From a checkpoint of a small transformer trained on Wikipedia: capped logits.
Each number is 128 + 32 x the weight over its row's rms, rounded and kept within 0 to 255. Layers, rows and columns count from 0. Numbers have three digits each. The size before them is the row's rms in percent of the matrix's.

# layer 7 attention output, 448x448, rms 0.095, rows 217-341, columns 0-111
096:158086125167085088130095115104124124212159112190124143111129108143105121120056130096126097186142120119168135151106163119127179162083106101120078166178092098163111095126108147111115085144163033101116151097106169164100078126105116122166165093132124103107151159122106080078067138142115114083130107164063148086132082092127125146138078126087
097:117088067123105160096173123097116103111099130167151070165143091142101123139125145106110121164150141108172148111079112129149111165134090125113095139125106138026091091148131101108155068087102127109118141142130135124186103167134166120128114076112158142142111151130129119177093160130114109172135151215120165141147133078096174141179136102117
096:148167111149184111138125071133084155120086173140144120134144139104129116089145101151080091106148146065108120131106142122128080130188138096156139167181147152111149106128098164119099184092183123131109168173078114112059132110145153133150167136175151119119138111081136138198141130149122123132109122174101123175104173155170122165125129124075
117:162132173143114156065195137108132118091145128088148121141117154071104179088111178166076159117083111184166023132207111080091134099140124138118101140139135137082109135111226147139108119228063145138109071103148184170080123118117109102085150169122139117173121127139138087101080077130128138170122163119125111137120099125119100062125132149137
097:147156104155078143139104129145081173108134100151138130146139134157129067151125151197157120159087077170137124158155148137200183164136125126119105113169156108131127185126175090171157167112117181120132122193103142095159122091203170106117125111098094126186174102128148109116175136172072083134143185126136083159097175129156165111170098116135
097:220104095094131071117150098142176149157141146116156191121133098137086123073182167164118104094130155129126159091166088128152195103139148167090103140146234091126121110121117045103156192120135138105154119085160148085091125137163134125168105104165082113127157135064133145145113090100156124171079162113130098084123098129162081144174095119148
100:103130088205162119112140086126140125144133127126104147133157098151100134122154101165098103118157100077120139130163086128126127132133127070128099137105132097181111133072113116179152151148098125124141139122122115153086090130133142129092109148126137145118110143126113140090117164130175166038100158109123103079188104122157115121193095163152
091:180136164088128152116090147135168168162117089044153132128075136130139136095155119135167114122164159140088096156170120129052156081166104109090106174172097133127153123119123153113166118174128190125223093120192150134191208107126092142150140141093144095129119146127105127119119113125153170108131091157087144135106132130219117109100080131111
106:175158150107163118098150104167131138193170110151118162041106163131162106055148145132092116141098088117125150105158068130093148131165091132123207098137105107102134128056134141109120083098130130160147115135207154187185161095117154143162030144130126143161068099186154070179176115210095143153105118112166084167128142143121133081085129167071
097:090123134120158149128126168128093148116124153135112119151101147163119127094101149070140209141122155137131086141115123153120114151102150083131110153104088113138150121114110059126125070169184114093105124143110147124125117083131132118106107133121163101087168138157161143138130097193077149116086121150045188183094121115111131183081140131115
091:174115101154133139126133147145143125147101131116147066102128140156176141136045097121098122124095145118162170092156146148097172134150138132138105169133146170073151153141141111113119162136117111118162164100125175121132113143109112156154119087140144139141173147105147105156082130140150103116133144200161123158130160113086091119159160142208
096:093144116122158109146157114174106184148155101062112128162138097145152116130121128136066098112190143129148113138129196117110103129158085179128062112129183138155112115126127147070151168162086097183125115058153137115093094145096139095110156146118155140076191111105142164080106099119110116145123128091152111098102144093126192130134080163121
098:127134159100084171104104119114197129142093132146145132098170115124112141181140143145113159133101154110088138135098072146140161120049118121082091118140109155190168131139117190121115137109127157147138093105153096134151103242136104142137156109098101144088168145107117137123114115193170152120120148171117124193119098074101122155093113113130
096:089126124097107207131140145155134091073113121191063146095203138067045099145146156112096097186118095154107105157167121120096119134113144114138146135138126121128134082107112105072108149178126104136134154176194133114116063120130075123084116097135145196115140111170149131131121149070128152095148126125083092112089146168101052126110130138155
110:213127098184142138111110155209107175081073098189094056137098104124110124139091086113229114166192138052180120152120078072116138141061132180049157099083088089190172103107117112190164109115187162157116064094137101178171136173130075148150123082141107112179151129109122202121141132133142127137111209106116153110141112087149134105073150159128
098:154109148116132134101116117128134126152096121182051111117136127149139126090123135140116142146177054123109162090105071115193200142112149128129126101111142109113135104135127109173144109147114080102154157129159143175114151114104182202130148136080144135086110180097118182154085139120161051107156120152128155130067143163082078176126173140143
099:113150118117191118132112104117111113105125076068104109143160136186136119122073073123150152123139120118138123142116135146153173097118121129127106136128094113090100127130124180139157143104167175129100080102073127066126209170122152107116134137153152119091106060114123160110205116133123156108111132131177103132103101101164095105137124157124
101:092106103120121133119112145143110144078087119147172105122104138114079134180122230131049107136123124159125132085206177149133145146090142117132131105105093139153127195114144145139106099173091162089153058164141103167114158152118111115150120103159096135095131147077157147163102141139160175113116149101163147121138179149083132115094102095155
096:139080125189110086122136120117089143131132138079159125106104145150118133093184146165081111151120133157168114160142113145187132133113099122122123170165157138123134140146123166096126162121136131150146117109096143142126086169137119093233120087116110105140103105145128106138086105130152116230131139135097190155070101139078156090107206103147
098:102138158110162175121158146168118105130092126146117144169110150137207172201150070179110122136116107107145130154152126110145144115166083086113186164091125159108162133102122188077125118102153116082140150087133156132159170157122121125134125111131106141147124132111143162096110177149135069190141186079132214075201136109199123174182154105144
101:022159141100112109122100123170147162144178096107109162137163097141104131142131122132122180171108098154111140136146111133126202149126112104062153100090124172153137082150122128137138173101123146151142085177167167141174221107161153151086140162102119117146140097145077151124160116134149130122164143106125115134128111178075144102103102084064
108:121126084136171179126142129076090146141121120126168126129118146075130128111107136091122095191194098146116116153159157123105126126102121109176169136153121189114106101152145109212180120117072133099130109180104163127143082119149104169145145089133151159138186160112154125072088146110133085090116108076156111143113103092130114070168086113132
099:161146067095102127111146118134132136134141115064122120155106128159118093175110113125160126130173112136139068104154109089131155120120159087075109127132125064129137066132138169178151170104134184152147127193158125122117109097133145113035104075133159166108091146127128113162087153156102089080093104095136149171070115146132099115142119071108
098:127126129135182115131134193085155147081109170103138147118118126120124119148101140166136151092123157147132111116113191149104189129137133137151124155109117101100108046111119154119196072145134069090056112112092136158140146117143140109127157118141092163170131098114158117137104096129080155079103137096121134109112123115132131112120167114180
106:089082147155125145128105174120166117109157134170222167093119138119112119120163137122056121159145101134171114122126128137119128140131121099118195157142128139065140136108162146093184127100124147115158068120102110055118123182131160081202119118161098122130095150127108131183136130131147103154158114116140116154113114161168182104082111125117
098:146130147103075123135108144107165155165149089094141180070098111091090146088072125096205098154138143067120155112115165131132166151111179097144084110080144130160109136188105144106097082110137136175071106116141150097150118034100144133064175148105157128098092143130096144142133113135133116124137107110135108195116131118101132120088119199129
101:164128107090128105123139142114150157156087182176213120086151114121136102183148150100142053092119109142158143125111103154132126129113117095183104104143110046162133152174126124066116078139127151099170120139144111108119156118184150098096128172128168153153179099084156153077111131149116132105080151097067117142076124170066166147094168055037
098:152124128145158152118112135101104139141141136162112128146167080112070167114139125113159085105101181193124115136163105139154142087125111048127163116136144185133136006118135173117141112158105149139088120149125135074155099105110141148129076143116109173179149127112138113132141072143133103143109101119148118183057126180131112152113127093119
096:139099141115115172130149162132143164151100167152139130064154156149132115084123106183150144124055100086129129132175137110141103075145135131113101123113073149189120139098130135090151122106105206139126116151177105094104138170104101139117132138168137142154119140153170098110166159183109125090102085174090109141059182091195132122143147173125
097:098198123155120142122121159104139142134130160120106102082133149109161108102166118159109112093066143058079133115147097103124095129074119183096190099175172119166130103143137133083101164129106114107156143150164148080147125135150125101120112138112110154148132131138074132083152110177141151099082097098135129136158108172129146153090163166175
107:216126123148134130138116113103124115070040074067105138177133125190128115147135153158105146126126131111124121153153094129140128145101141128130164201096123101151136141159210121106167139161115138122119170110133138117169128076096151160129155137121165164110129148119146166114134120137139133208129130089169103117097136133124080179171123117069
098:174171168067125167109132172153130090117158168070161097106182140112116122136176131127090071132144114084166116163116127119139138105189166074146141111103166149115132168083109120188106115123127041124104154109091117127092193115137156200132162111158129143164103092097120076121162144095146091155144098144151130115146119088081114103136105174189
104:061194146184100129133151126128066141144120126152177133071132164092137162129130131111127128127132121109061171138123152111119126087126172146131142119131094106105125075126145137134160147127130165076113135144197180146154159082123169100154131124164151082113110084167134148154122118153110122102129043117157119121136116132125050112165086102170
095:129129116136148121129162111126114131187096109118117120144215105142153122139136140108073081077080139120181091115135145130116156147152132126150127138146106090175120168150115105150118164154151095103135159117103107108134149094180140101099177097129153156137125138129085172071128139159180138161091215065129082081162115149116124155188063061123
089:126147174157151149086111196116151095096104175073220170157145127143098160123116133115154150132163129116116128111143130144148212112096151155106200116116164125148166086110145160084091114144107129128143158138110112129090122121122129120062119084102151066083166142094128154064125174086120066166100120118119104120088153181123119133161139148136
089:191141130142109128124127076164117170168119185168116140121129182120168145148082152063130100090186133132122154105118144152117194077151153095165128159051144117111162116134128124123107091082155155154049133147066132157096068149125167104159138127162139155139134120130140108087169096144178090106136156186089158191109100120117127099084114131114
099:149151117100149163145091097103150146147148131129099121151113069087160144117103092100123125127150099113196147123097168112162102143099081109094124179128136153116157164163146081109179136102150137167105167169082114142162107148104161153142162201141110136049135108167126167114162108071175129133110189129143052095077130123166112053149057093114
088:043103155154143081114137187065134107113112124131178144135145147079059109137106101106149184136079151126136119138113220136088168092145135106097129083134150139127183091072095163056074200119152097087141144164108121091152091155154084084097118118125081092100120135152171116126120065085115189067142154158094090124117134109099183153080188082102
089:103106137148106108134124132118122112092109106155100100096191122128123085137110103103098116136156100142179144211199131079068034091120165084126117102138213131160156116137115160147112095161131158089106155107099090101192217169142087112116024176142115213134179150143142101136122077153143129105108111137156064127179219082122144111140113077088
107:129152122144090121153117112163120151130080098138105156123150155116158116103161164180084142191132109128155171115161140104201129123034125106109174106149157113192139136115086154150104132085145151166158151124092134191174099160093141114092134097171130126099087120139142116085138138102126173106103142104206174108165172151072118091148180142128
099:091093040039154180088145131151148097065141136064159130105131110164126129150061119145138142111148102130159092130136116119075045157146142124092049126133147077137127053169201064077114103134087154129101123144104125101133133168088090114129127115146121164119136168158156123079138116101111079106155106144094116113137107152101142131104122110124
102:174129139101132151139146103121129155145146133141179155071120150103111086106130138153085171126066159111135083129086118147149148155120089143142123171143119118122111095110109140071133151118122124160126081148187119091139116098126152084078175156115106147112108130112122107114127157113113154114092136145129090136133133120087161149112113162092
091:157096089229141088110154138188078141185084138102128082154135150171133054138076163099119118149110129129175106157111105150129099155120098109126149109196152117128150183191119107099217082140125141117128144105166156126170110135045132117179118120084111166129117134107127110146138090203134117148101124187109121170103110125052138152128171145116
111:114129081153145125136184135141104161117139121091110109144101119156134126130102179130104134071165087147174118126149150137193101129142106152126140129152141078114122092119139065083193152119154192079186163143140170098137108136100139168149074056133105099127102113081148152113131105133109120171112170126189178096153122094131092099116120136167
098:174126128125154131117150140088093112123148143136065130120166164144089125148179133158099169149091161156125096124146113110038062131051142112157138152122096112115156080121151102127119182155151099111110140136150110128094094092146118091131129135200119143127126183145080071126162101136135142150169132172109102104152065135101103111121122148105
098:124151118066143145123136112116111114159096114087222139090071126100139120075178124156098123113106102137187144129119139105152136122190155145140111191154107076169100155148140090133140111108132128095117143144160184121100174157126131141126160128071058152136131126166099111100148118120107143157155114088123149178205120098249096110073155097122
102:110145128143130148122092120191147161176082086096079127111126183146098140099148146197127158106150115168086119147173066113131104103112137152115179103106179145160147085079151145167086118107149158129093164082129135107126117127064140118134088146095104103173130105104137159101118117115105126115196062119133121125182121123059092163165150099158
089:172118135084134098165171162110118167147155074166121161130149114147084096112134167091153109171176080148054087154047095127098181157093116055147107119167097161154102180105134108144179144131168108145101120121106113141117153135126206114140055141135160088136155097066089107067116114126081098102122075100113118152154096118128082139099130112102
102:155130142183122155149106144100132130084133143199188148152160183161171115098120179219115103124148143148076051099149097129112064099114058096165183161108200131167147174079116118162139135131181112094110095143118121113067183102097109105130149162107122144126116134118157115173119090191114115146113115151133095134118108099071142131163122167096
096:161165118162144130136110124147086095122085117082128139112156130109149103086115187181133164132127096121163133121159096108140132170212153113165097122136108096122129107126134075139145076100115156094207093151112119129084067130159128156105118073172140139119154137139128141169089151178167154115145095163105137153197133159126163161146121161144
095:095128111172094102136122128127102100087097130143080134110134125136054151151084145086120092094117129118127140129191100119163185120142158151122080091120161138120139163167123165116126120140081118137131144054063123101166121170119061125139075136188140105134071131105092100126147143125138063101160132217102128136087165186141152144148172166156
108:164161140161161176085109121168068099151120155134156130161081107151129135110169106115107163163104181122092159182208101107155085119073125109126140157141140193133147101098102108139161143159076070115125103146111134166065136169106182094144162202165106178134113071087082130128124120153139053169122196169119120102177151131121140132139116088141
086:172124104201127138112155104083119143102181149101143148158137111122090111155095105103128110086186090109126172192174188080125090120144103123142141126175200111102107086203128083108118146169157145165132160136112164051079133093098161143084039140164092127152081160160119102128139097098119135167068156130154226117215138094125097109126102148114
102:161124111156096132119108114108099101180089171101097130133123161170117115085201136164125155108052146085107100138117088141087106131103116125126150131126080122131144151131163101083142177079146078103087107108134106067099183152182106116094121136107119080135112090143133109146135125170132104126161098161076139116146142114125134139102091102130
088:117084097155140094119124125109126117137119148103176138118159149084141106138099093119132090119065118115096103115105126148137102108185098191172127183137126121081143179094149139108101078085123200111153114194136140108106131120084135113153112079124127133105146072117117095102094198183129087088154101137106054109159110139082139135134178151137
106:085156137196108146141145095151153145140093160150113163184130132100180157127154165196154062124115167171134100136108123129132117165117123104101169124122124087118133099113099083064173099203118176102083127129111132167091072107156105182138145104153129086122085108161101091102115126132167169097125166137139107096161137074098116086148152151094
097:196142155097133102152120135136148088116053138111099103094111104105187118050122067115146179086172154170141081130074119127168097131096145097120108120123127166111128179064113134110132110139150117135100136147136136123161137091158144098050121110108161103107096137160163168122144109126139136135135122102099104112080118199165175108123057156071
097:139126141182059150159118121117112129105171135160209101126101080143119108088115112106180143149152160121140133165095135157075167121121133129136154114165130102119153119085124099174144174061097170155093133146142160095118088126132177145103103191144115121119082050103175097086180152153127108120141140129146112146057154115156116103157128098109
098:120147138176136163119103134143139089117124142133113173135147073039057138138156134084149095125091114157087113105112047103122092107139158142158083098062119131125107151082116174117111122120168110130098086153125133105148153143112112122170120153146148103117161092067139129065134160110138153105148140104170090098119148148144107119135146104170
106:121159101123171172123096117148141177090131094162144126159111148153122120174096190115124074118187113117154142121248171092123148145191175113151108102150118121107129117147067112104101068120143129077157114132127116116136092106114162095081181137164088087146115136118055129139174139122141148098091118125117140119050163099101148101172117085126
088:072141129116143129123138133131097130133125096185115152171126162122077137105178141171132103122171093128129132123134161108122152188087178198163169171129116118155084167183143103171111080145122105162142159166111124085158162133144124136143161093178132105095143167141149096158129129136122161091141169117166097146115162166157173142157124128183
092:135112143167064135117085159151131121137128076083187134106141122099062160088114173119108156101194174124161104069143069138123130129124133121146086092132090165101126166120148147108116135124132097061107108108093104083085161136107121077170178192097083110142091136107141166163118135098166098119133086126161122112134122096121149151089081116123
097:125162114158158154133123124115091174092098109106081151129105143157155094119134164165146133064164068147158113113108141142136080156138106139128120087113159116143097150149131115224143080126103122157084131110138064113180155158188132128138162141152107122107156163135149090071118130173118137124131111105166053116147145142162100141142133139102
102:072159149168098114152105093167127123189084099138134118115105074169145147145132095110081157155116170084155103116145129114116160126130158137137123143161119106096155133123103112096105069055165116145134107132136114161110136130062159150148102119126115117185132151145124124110064121112172083193122132090185157143109156129137137148154092114140
092:148107142103071159094112141181137088168103166096128112137162102145049090134151158099189164117118194143109086134129119176108153133136143093124080103115098129168114117081160109095159152116146150176073120156127180150137140103106111108117134092135143184118144119136091120129170159143119106145081100111088169115087131147139105155118128159115
097:103108117128167113143114104149166092105143093110142153142187062130174112187114158137129141159134140117105091136086179158117131093141142150116143180137141134113199105134113100120056146181090164146090114140033172172147130130070109169129102133118157153192118192084157098091163103115100095118068059153105200191120070161154102129199088091055
100:104126140182103159125087101106127195130119084105126121099104082104155130124155151156116136171123122082134200085122086090169154104126179191104113132186143151177096107107157095125135113130131156126138078124145155131142108094177123112137145177121169196133147127168138071146149110123127138094115055059115143222116042107109101150115112113127
094:126123160090079088117103148130179061149170150118088094080103165116130167105171084173056143113131130149148145109200148113115166088150191168157118128118175186077139098082157200120122127127061131102130144098128144111103135105130099165107111142130166107119162151183080089066093099085108096160103156088134158076118196156111132119123137131110
092:164083169149101154135141126171129116091141094108111113177196120110130131103152176118103124098137114159152110118174095114124105156176153134134151162054166115144119142118133166146142150148173115116123132187161152115121067139137155141104152072181122133127102121150116153163134144117207173175072133148132180158178134157151138122105212132155
104:107116079152144119134116110128176117123077101148112081131172092130099109161122120145131132116131142127119073168117189147148148152154185136142109149107119092147124129147130122132130072178101141093125126083063065169165141188109063132199110167085138096158133165122067113159147125118109073146164132172123113128072117152135190157184136113130
105:043135144128102143099142155092116097129182139183111119074105124125188160106073076105128126136113158111111107064111159142105165149146158118114046090091109141095141105111163142129131108124144071128128119161163090173141139122132118148158160144098129142106072139145145140140130125106185158123131139119112113134169117142100100122089167151074
103:126145106119054125107184156141083175118145117115157138085101138128162124130179169097092140138109149120159158192118140092113147100127166157110118072155130098156138182125182139153043159102168077088115121145125069153150106146172104135113081108127140142117092177129193116149097140182187106143148084135095122077147139115113117075135093142106
109:142166101119114134126137104125113123099147150139069130133140157173142139150081143118165167091162120185148093103107123128091159149134105165121167114086142131149102160127114113114160158148089143072092148145098073136171126145087127171108089124119108149105095129137167161142108123146170174129145167104114189113171148063133202098070157115145
110:120161072113131156110136099093139160134116080102136111124134138146150111164087082093150101094173106103127108145111053112116133146146124170168195163129132114133122144193188094090140157084147085152097187108090132175138151152144081152126171151174125144151152148105171141105154148119118164113137188107115115081201075113107134160149074100125
096:094138146168089087150152054127126132145126135079113158100137144102145147125137114058105121156085150124136170169147133140167043126139150186126073094139117195174161101119120171135104131138089151063104142171158133115168104096114105106130086134119144129116118102147116087200111119114152137166105127155117129129075155124103144121140088097140
106:095100155120132136109179147116186120173101140159139170111133119134196120112177111117230168045121132135160082124127177121119117086110200150095137136092139113106126134144186100174134081052099102119103135139163125161119107137142126105086153131138145120195141137099111164074121159139153087098168143148121137128136082185156159110138155085134
097:139159123120132054142132113179139146169138130072130101147066115143183117067120110122132164152142115140132182107118166096214125140128159121121137143138117168080094125174134153108182138131123115119122145121156132055066147134132109130157129107098150189155132148130135136147143112155109128123173126124072155153167130155083085132124198121160
095:056151117160126069117157133122112165202155120112140123169090068132106169133134166109193133156152146148135108131096122151101187087146166141125140125079104147104159089136088120140163136123150078134108135147130136154165105104125128120217127122145135106153124140090067144145137186101156165120144125071119117139116134117128100116124110123128
099:110117151175131120110127124121140122074143106111116072119101150189108129154189092127138161119173103136130125139149099124081098125076134105114131115146077137150116181106147097157054114201105136082120127080139135137130153150149159091169109086170153118196176147181164132157120139106133132134127196144113114119159116116152122156133091138092
103:106086102104162113140174132032107137085107106128062171149140139064119120115132138125134139090101131083118142128069182194124124134137153196132129106171102133144095131128180195154177106122123106122139124126105112160125102136125138131167205095105108182130143159077123140166120147085079145126134099161106168141204141137119167148130145191135
096:083115112159080089138128138143117144091155134118099162139117184136132134119195089157170090071080071065125145137129153135092104157189117105050114117110167162158087080134118147087165189091127136103153082182094141103102095118108078117148164126143127113144127073123099177111126140140137155085106112180205150128106142148155087091130116116097
097:097122144164121063128142070208097127203133143103158181104130127092171127134097078185130101120137090117142131192104152093134099154158167147132158119112135174135134151122107120109174136173107105119140144108175147205134166119124082131073140053198190232114206136137127166130139150101188158092097129068147101118121134112091132148191163165116
093:129142093176144112124140128133186124108124112060123084103142146193112088163077183178107138203113141100158152168183189096129015191120135139138127090119059075156099107112157080135133108103123127124060134183102129141101116147144108086108121161096107126136138118146071119145164140128101171117145120134090096104135107187141130166136075153146
096:150144120157150037130127177144058139118118135060147110141081128096185169117169163147113090132183123128077152181100157134117148123111122145159147149132130158073140147127120175182088095110122127184140149194120144192116138100122144143127029084129109098079112104145124149090166144154150155129101163157136123165099132194147112100107154164161
096:132083160111135116144087165144138118109188100076014149119123056144131148145134128104147157151099114126160148121028101134122142141096125129152078165138131122091064162169141150075201122167136162130092075149078187184166112080139124101125162086131082075123109124147112111118121106125135138123180134167180185113147149130080093103122159134129
121:194117117136105162039103125198113129180111157143151110109117102156168166142126122180065113105095167128131178145193115112108169097128105125133168089186105061158180182147155177109073146149099154117088109143131187126139142121045144072122131086133155159099111147170169117046137126151130113133059151142121134155158159067125165126150156125163
095:130128137060102171111105084155134144181123054121202146104126172124111127110167105091115220152158148162086151131162112070137163086126120132144094096182109192115156101148129123139153114075157162139146157164103145104142198141121129133110187083092126110151152156053134128117142145127192124151102127187123136106136169128110107150125090124105
097:120113154114094112103121163108055113131135100132146170138089146123151204156048093158136123096117188132148147095087113130123083096201177123135183128126124172121148113178126156153115099112126110122178163163083085119060165135168081135149113093086148099135139169093118130066071159122150139127157163101146104081182125141073087083121117161154
096:102108160106120092149140155144130145175128154136093153171125104121055141168157089122105163124110142102113126111154123108108125120149112037106132136141095083119110109099105138134165101161100107120123130151064146164137150112129165149116131027180099096121106120177168082091112113141137131135174172161193126150148118205140110160092123155129
110:148142141119173142142126129164061100150174152062235136143125156156133151178146170171144117170110149191083040135174081134099099142161121183137123148104113092128140178115138137174195131117079149136119137139135088132167113209084109124139140099167132127131143115123118097153101129134105131074149086157112125121125129091134152101132109126152
095:124137141142152138151141126088073165097078125071104095137128154098088108143144172106102152125111127141163092110116104116178066137107122171156107129159181139151152125121137148092111098105146153120188145125131132127119126170094111118106135087110136078111150135165171096160128106170105117177149102130109018140099076125153115150088127153103
100:160129151122186160134110114115089136116132180155087136136178086115127120149135094172143160148159143077198211113109114121121156154132100119149134178142076150150127128142176114117155147136092123054168119121089111136120120157124120113132080124174203156133143121118144175124111133103159084132184136138097108139180092132115093103156131100147
100:158140178105066125119157151096135136183098146165122108086046167092146077123161091061179094099107137138142108055105146129120162110140133135116171131143080128120134101085083124133115132116133109160130161144121149113142081140088153123143090129151129109148090144114131140116140114098101184106142145102147112117166178156187071127110202095126
092:123181107125123162115087138161172044118125117177153111152048106132122125124119103153110153078140153111126054120150120155118108138185198159125144104094125130112109136174131164160102142096113166132169094118133132093083073089162159092135201137131105142120100128123131162150156112189126124131101122154103111174172164075187158091114167114166
096:138145161070162081133104092117116165173111122033097128153119169174132170082176165156130102184157139091084095082119132113092205131153155105121172137063118170154154159101145181127155228168117111129152138094125116092180141053134191090142101117172101109160149109104091148135090127153164102120166133145132131117125126145131100141111153146116
096:072101158157143152155133132093168150124157136148113088116167143139044106125144145115122127159133142093135115109121068114142087124096118131118108127158140120139151103140091096108144070098175119133176130138099141078132136115113137122113120103149120083138141113142065128162121147122131159133152177098089099108048169127162128173124111134140
095:132148132090142084146128128156122097123135168137151133099154136117151142141189176106088125131113101116124140128063084101129209131109120178156140157173165179148146108157130118125149117117156167169091189100152147138160110144126141159152123106141134145074130081145087084146108154151147145099146128150092176111165092203156097162121156087079
101:122121166180146093148120130139181142058133154130101072110156139113132124128139086151151137098148118157142065086106142150086200139088069180130136112101147208104122125120117146090098190160118127147124173116120137122164085146105075178142207130062104110127092096097150167110141105091115097166090142155136148138121112114152195106145101095102
088:184080148134101103124139124120112141179122148125071142089188073120112127148166223128144108161130160180167128150170123083136148106171112083108077101166115144127139149093113114139123129123115141130134128148098128152148194220036120172140143140165094155149120125136095084085149138088125153156107102123046083117113062146119110095195078134174
102:188120099147197142158107203127107134128080146120101069145115140140151131190094133127180129097155140149190043083135120171178121199134118142120111177071142116116131158157096099087129180108133056087136130113117131059090090114162151107106075176132096091144090077098117142143131164143127116113168121137152119146135126140101132172115097136148
097:180138143162097107153159081137148166113093121047093121160100128083139125121169151136094142120132129158116137145130166104204151118133135105034110131165137089116127145112125112170138155164113112108177154137138137178154156173070123130131135136166141117107078086076198141123146176137131119165116087132074131087101157142134116141162185127134
097:090134114096159134134139089151163151096153132125109108126152143113082105104187164144169151135106122158139117082104110135120136125088130129138153090147042098106112153162108101163086125108183094120058112148104151188094168132136084155136182100149099120167151130165123174182142133118141105152128160107118088130147135128154134155119125091089
093:101133132086106110123122151094123110189142152122160147169159112130152131139106084093147104093143134093117160143142126145066136146150108137128146121151148118103146125161101049088163187177139137131155103117106129141128126113163140120124067146112141104145138126157132100085131107148130160159152147121067140115164155075136095084116113082162
099:172120149163107121164095134110123113169080106092112107122101141129080126168128187155154187121145117095118134119113156111098160132082201122143086132212148139139113100146054113132091149158141124098131124105117207166145112101131158126126085125136175190103146114145134129111115105153164145134149078116160154123083104113144115165155130111135
091:141123105134162132126106099134167117095112142106153089090153174122098151112142107178081176171128130140089082091131081126160139118114111133092174116126163101148182143106103116143155143126143168055132172168089102068083102103117137181089154135168070116136105126140113111082118112117113168140095098121077101115165136093100102113155127113141
102:158085103121150140134119115146089114132148103141158142134130095118086130113127139084116090158104143145123112089146107128099181179103149132166162139129159105128106153163133073168165137105124107135107100147172148128116139151120103080063178137114123109125165161125079132124113171104138176142141107132131140176194120105146133166144087110140
102:110139118174116126104155158140127138129140102095121143136152108159110103149134121115122096139098133134149129187124133102101137122137085125112154103127157091153134171124178143200155109122159123150115139097055140094130134122164083171179098042070110175155078151121147150156093146103102147168090143071147174167113106108155051161119156165130
102:111130084062116132094089097105078130140208122155155160120091101185088160071115087161084136152086144192115137087095164134131215129118089156151151166121052144073108150124087108050144147154151097149133131145120111157127124128160125114157162157136140157118156109122110091129117123102081164126110123144130094104134123127182101146148121078140
088:159181148101130155116149162167109109133160092116120148148110114077158145100148107064207097118063122184146105131143144136130130093125116073132199109134125132145132059094105098120103127117154108114123167115145119125151107101089095110145085127118089169108119148121121141120154108043142159151105204090134139092084164130121101157075196182113
097:175130139131119119126150183117148081099168136147100138172189079099133122143104095100134144134087105120059115127128104159147121123077122093187110150120113120114095172173194115162110118099116147111134163154153104088103105193122135140070137161108063098084136090147123140115207133148132146126111085155041130139116112086095123147113125123159
096:146047115152149158126145126098133137096116199127123109124137178155119117137119107085094104121133140123127158113130120175075122148125126079147099126137142092172116094108126146144159148126153088111121145083134166083094118105157147134124134196073077112110105111115174137089180102142075145102122080111129162213147138106127098085171116108125
100:170101123182114111113140182130117097094152157150069112127165125127096127099087171157121131143115132139123102184110089112126142069095132117183101150134134138189090187070110120151137127127159150140187146157139097169127169190122144152109162046117148155112082151149035144082190164120133094165126132066114150118094086106147131142141124216160
089:146169095145144099169154148101130162178106105119137167144142100144094141124128085152169112122141095091148146110146161118078190166145131130084168060138205129112103159191169123099119135145147164153171127134133073165139135164174137111139186144160091120159130092114167160186106160137138120166104124150142142179074187120139128061143139115175
105:092138153129084132137085083088117112146124131178084162136116067128130146106120111112150129096149145148121146119134116121137143150137153150124143175138112127116127091119097121100063146128086103158112158137142141142128120134169190139116142129090170095182113126108111094150088161096103116179131156158159160102135121154117107112144040104099
093:170055116152163090134145154118149082100131082161106090168138145112140144133117136184039108131123116150055114148183106130166121077115155150171106059181106153077133168125146109144081118145133068106117144083133136131093127084137195062047119136101134126092089103148112175121099052122062141135113144136188145102110111144127116114138146159099
100:058125154137127140145130116137107133100111135107149104166125198129134118134139182121120119116170159138186096142147144120124152123151140180078090137100114140146116097152155151146107087108135117136172119109127089157152086154084089137105079148158127091189070118127135099115153128185151110130106149115106149149180143111125093134142123179197
094:159126126153119118106199098120156147139147108141092143100120065150113125223126191123089119113149071118123169153185096118123141089114125048134173139128192146146158162113118122133099132114145118147160115074150179152127117163096131136108132102151178122175103144101129109100111102107134159113120106101089173140159130116117042141168115110049
094:120154128088118143150124145114132138079116125112105091100127163127134093049169092144065119126223178100149122094140093166095082138116132131122157166156162138154117162138109130127123188146124140160120131171127126147174080101150162137138146127103083129136070070089142117187142085088146128111169192180140175150098101104135109118130166143114
098:160174114149122135136134120112129131140140096142135155078109084197132109138130156109128173146164058087122159184225087067121049199163144135131087055124139115140111119148110117182120052100116176113099167101110137171074184113162130160132203121087149104167101170132195098164085132127153117144104172146094116130096215147123136088131106135138
105:121082168071126159113122144102108099169159128098099124188137135107110176136134065109131157084074124153110128152052098143083167132128129140115172136116118176142157119098127120133150146112126118121108157119115111114163152103123097146102065074145108123128136095132089093126130151125124153132094132140141112113120085116084045149123124112165
119:141104129100111196098135143149100130136123140110085114127120170150128135170124148108094120125110115159106097136168089142138124123120135052130159119138182158098168139074131102132122161128117128162121104139173193125162153017166158074094126148135107156099145078126097135162134091107100138060098088142113167166118108077144065159193132118098
104:057175163138136141138085134173088085058110164154147140137158120146218118160152177153129152166129151105138072102150121137156158148156121156087109103150130106092174118103092110055137145140123220158110147097105166157129134139125126136170081109100152111116104139182108103152121131132178137143115167039152099124109165125161135094112123115161
109:125097127124180148167131148122188115117161111135061126104139149161123130189191044122171165134165137087184155114077138132144108137091172103080169167135112114139096078145092077156086146108118124157140136131147124130140125083125163137154090126184086100148114122116097157114115121204140166102157107138140129126144076119142071098124072139132
093:157095155125085096169123107159090160097074131146193178090151181120122129119153170198074105083128141110155109125097091141087136110165142119127117114215112128138114147104135143136142138099103123141175125148140134135145127149087145124176144142187103131140122106149123103034173131122130109138147097129146150132128152048153134158137114117173
106:140170085136101155148169156143059142117129096111142137114110105187058107102134171135149151134172108120167148062206138139117137168145140091084145113159116139123144121124130140131154153153085131166158138101134084138105149165112106133127077126167139101134120119123127153150156120161136093100117152143158084139124144149130171153139158185155